Weights of a small GPT-style language model, trained from scratch on English Wikipedia: 2 heads of 64.
Each number is 500 + 50 x the weight over the matrix's rms, rounded and kept within 0 to 999. Layers, rows and columns count from 0. Numbers have three digits each.

# layer 6 MLP up, 512x160, rms 0.0783, rows 297-305, columns 0-159
572490515464463640528507468445388510456524446518454550558370610386573442422439501561450577474473447451451531453540474555466506506534548578486475488535514388526563524517457388465562548562577546432491583441405374476544446432566501510452537598514550492635577455460508463561537459535446453548457485457482475482513481539525448407515491466481514579557547532407393483474522452529610464538513438545518503554406571518525470477553499529500476543448573497457362491574414364551551533562518549
445572408405434568387495537486461519468511513558487635417525489596529438508527500519451442491492425443531545505546490568497511513544562441503538432491583475561525516509453432457528514577433579581538561538561468554458516530501608494466542494507555509632530448469524433508534508588602517495486424392486504598524512643533485418486428385468420518571567380551532488437493438519531428457511405546464554438514558484512427577510591442481591579518557526388404484611521484533499495537510543
487447450542521585475583461500441526485494477495402484477446502461505424523490433504461524522519443475463473475508559530513460494465591548555480495544471406564466573491461433567547433569518513522476502487496465424529549403565545505549520550506514543506516426523544458490548577513557512550501388533516529552480493495509544455515504429461504536472533516526488552535461496493551475475446487502482424428549506537502409561525532504473584534504535447459526529489518524502530475552544486
484564489511471540459588487463559516489493446525566565491587621438538482517408477576486425443448507460517445542545510512487463550437587496499436470533529452484517484497481412559559458591460432528482541534441394430447576505555490422497542571546533487523458487466507482513552531440466519545476466501544461442515506488464569498462412495484495539520513532444447520567595507503564496522602503477506458507559560478417507539465517621464501478479531537443418572470461481530434515527501476
544412409531541520503533439452393546581540505474530539466567527560476529520512503521512542447521441518573535485501525536491487489578463617547451547480481437454595520485480518427511437518488506539572484643446500523591567590507492583538516552435626469549472382500444483495449523522602540494483434492393471457479395460512496521460522428552540477578483414517436419514419563476457495553490521437362506514378523466514451563523488459487471491514455586485597603528535538495432523556500535
382476440505476538431529551542540525545625486493467531473463550467465514454543511517486427539511456480462549486532541534465509485484522627515542469499544544507473523531387551507447572487499479486517484491505513550604555456502549536482419558571474478493527479518509472574419496460589559507476411440508509498614511546444536447437530416510573502537533519533385520552552560537444461490505525463498520467546568456530572542499511477521555518445424475478609472560468525534455575475398488
421498466438519447531506544478475512485549451416417546460433468510563573487568495493484433432463449473483493400509528621566513540565481512512494490586559458463469510523348527433508594568520501502509610558477488497475491484535573453533503571468582485583418549549566435508495445568508463466524485380525467529475444526541464511479464376460482482526533417498519517545561501481555519551583536510472519492405515405510532559487504506498634552505499406477505501553442500478596505515460501
459458513393457417531509536462475472451578487468465522467550520529546520540491511442479514605482467472503533471601562481495530436580563499569406429521561403521377612497421469424608453515555483496492535538510511485461557551535567555547477556546599531573463457475464463533558560497550486473476520482462488545506526562502547598475448377489460467546433508522518551638407465495537458482528497462445526525475512471504558591532458475502558516502492493485437532525483543477414559528541497
568508518501512547481501561453436454480466475481536493418496459482490519442441556576448524431540435454442460542578492455489459480616545489558481528423532493436537438534430472468549545476489412476435562531483483539426535567459600568511435559512512521504515444471439599436525479540471512508425541400521432465563365467497429501532466523469566517473452444505557483486466478428494487514524527514440480436443522375571518527409530457552569530521487492520494521508522489552534518532466668
# layer 6 MLP down (transposed), 512x160, rms 0.0707, rows 297-304, columns 0-159
524524558475502464448562456473421531578519457537467547479387425535530422391527485547489459486495510450549449454548403492516523426421490524528521644501589466535626430568502537539459440544533539300537440474556566435599512383521524475530485426579439422494558455410319453451497560529437469459526509461477485511484581455494504410454458498613575500396515598515464516538473448515348532492538574461489443543689490538507471460496484503510455525545513538563467471491436440449611521465489422
437469441448455447578483575452476441464462497490517557498460470550460500368506534535393442431498492502430615515536491583449572547475510573469560597343476558444385491578602522600572561488474582535548481545560459500483599462472554508585419458387569600534462560620594544438501457459518472451420491451466556511502438452488537458481364539593435599543464510533498448507436435411444557550493476486508576500492488531599446502589507396495513538634435469554550540542540437472616498549366535
477510554506493497526497456471565506475598466611467445541552482575479411436449438478553452425509500499450581482495466558446484482460561521415474498526482386504497460543460579525410453490518448503536426530522524390459491546578531520472530458571458451546544500483508458531472450540487535524507603453575507484464474491561453541461510535478563571509512468492473547459421504478511535398477488499534493407477556570452532486553496534507434473455505533492542536492562470403567474485526492
547511402529470410482522551476550617505468432463467519518498424596495497508449531487530440524511526477505504375491436430494477547455550554621567443474532553529463471529548507478432513539511454529495545489555455460483488522452564489474525404490460526508546514431593459504484561463552457471465481474587476508508494479493493494528531410483477548487501485605417520569505529460556479418443520495498477505532526495557520451491491549461562502530553494573526511489521554513536530503495455
570606494429570584638577476447519471482473480479543442444475466500524552549500514401516522500429505471481445411405453474577434523507489505530356453511345377572545396487452529427529461495359583437479539513451553523554485495520513509520424476510491459573474470540500488506577400494471467524414443453495523495506538509427574517519604557473496495608472620285592535459538350543574546466513506439486518450525389516469526565517498454460458487454478444555489530614432500481537489532478420
494538526529524492391514504558474541369497513550534461476487565615474479505481432522480482513492466497578508482433444456484499442495534444575536496464401513499526518559458521579458490485500564393402384531517494516511503641455538523543475398630565488537501512532539384371489459567452524571452499423540571528459549644531488462476510486583420532495471543469529424492453536455428513515539450488526528505528458464555475442487540528484578496451466416466469500578507406438450482512474426
481535492485446492458487492552476464477557442513523510478549528531491533528540478505597455518407641513563372504491510502517480540549484500469511469490511452554435557466466482525521448513516478463561537544553424470545461499546548467472471542526520500427414562484566497580499549572479418504490580474488488584510480534484466426464555457427541484454477487408488430567439392537527532483500541490455413529519456496578498501504489529551532532484499493534449466546552509467508565510497555
548535475483487532482544462508529452424522470469628460467419493528467577512452575493532538503534496560545530523450522409526573482440479560543518494497500550485471563485403441466470468492518547549482542436515483607504453517516499467573543471485558551482567490515552463514478585480475502474578447550514437511611463534429559624436477486399435439540512485529542514570453492495512569439509500493457490495443523492578446525442475491488501482410408476586461540472496464516455543564444600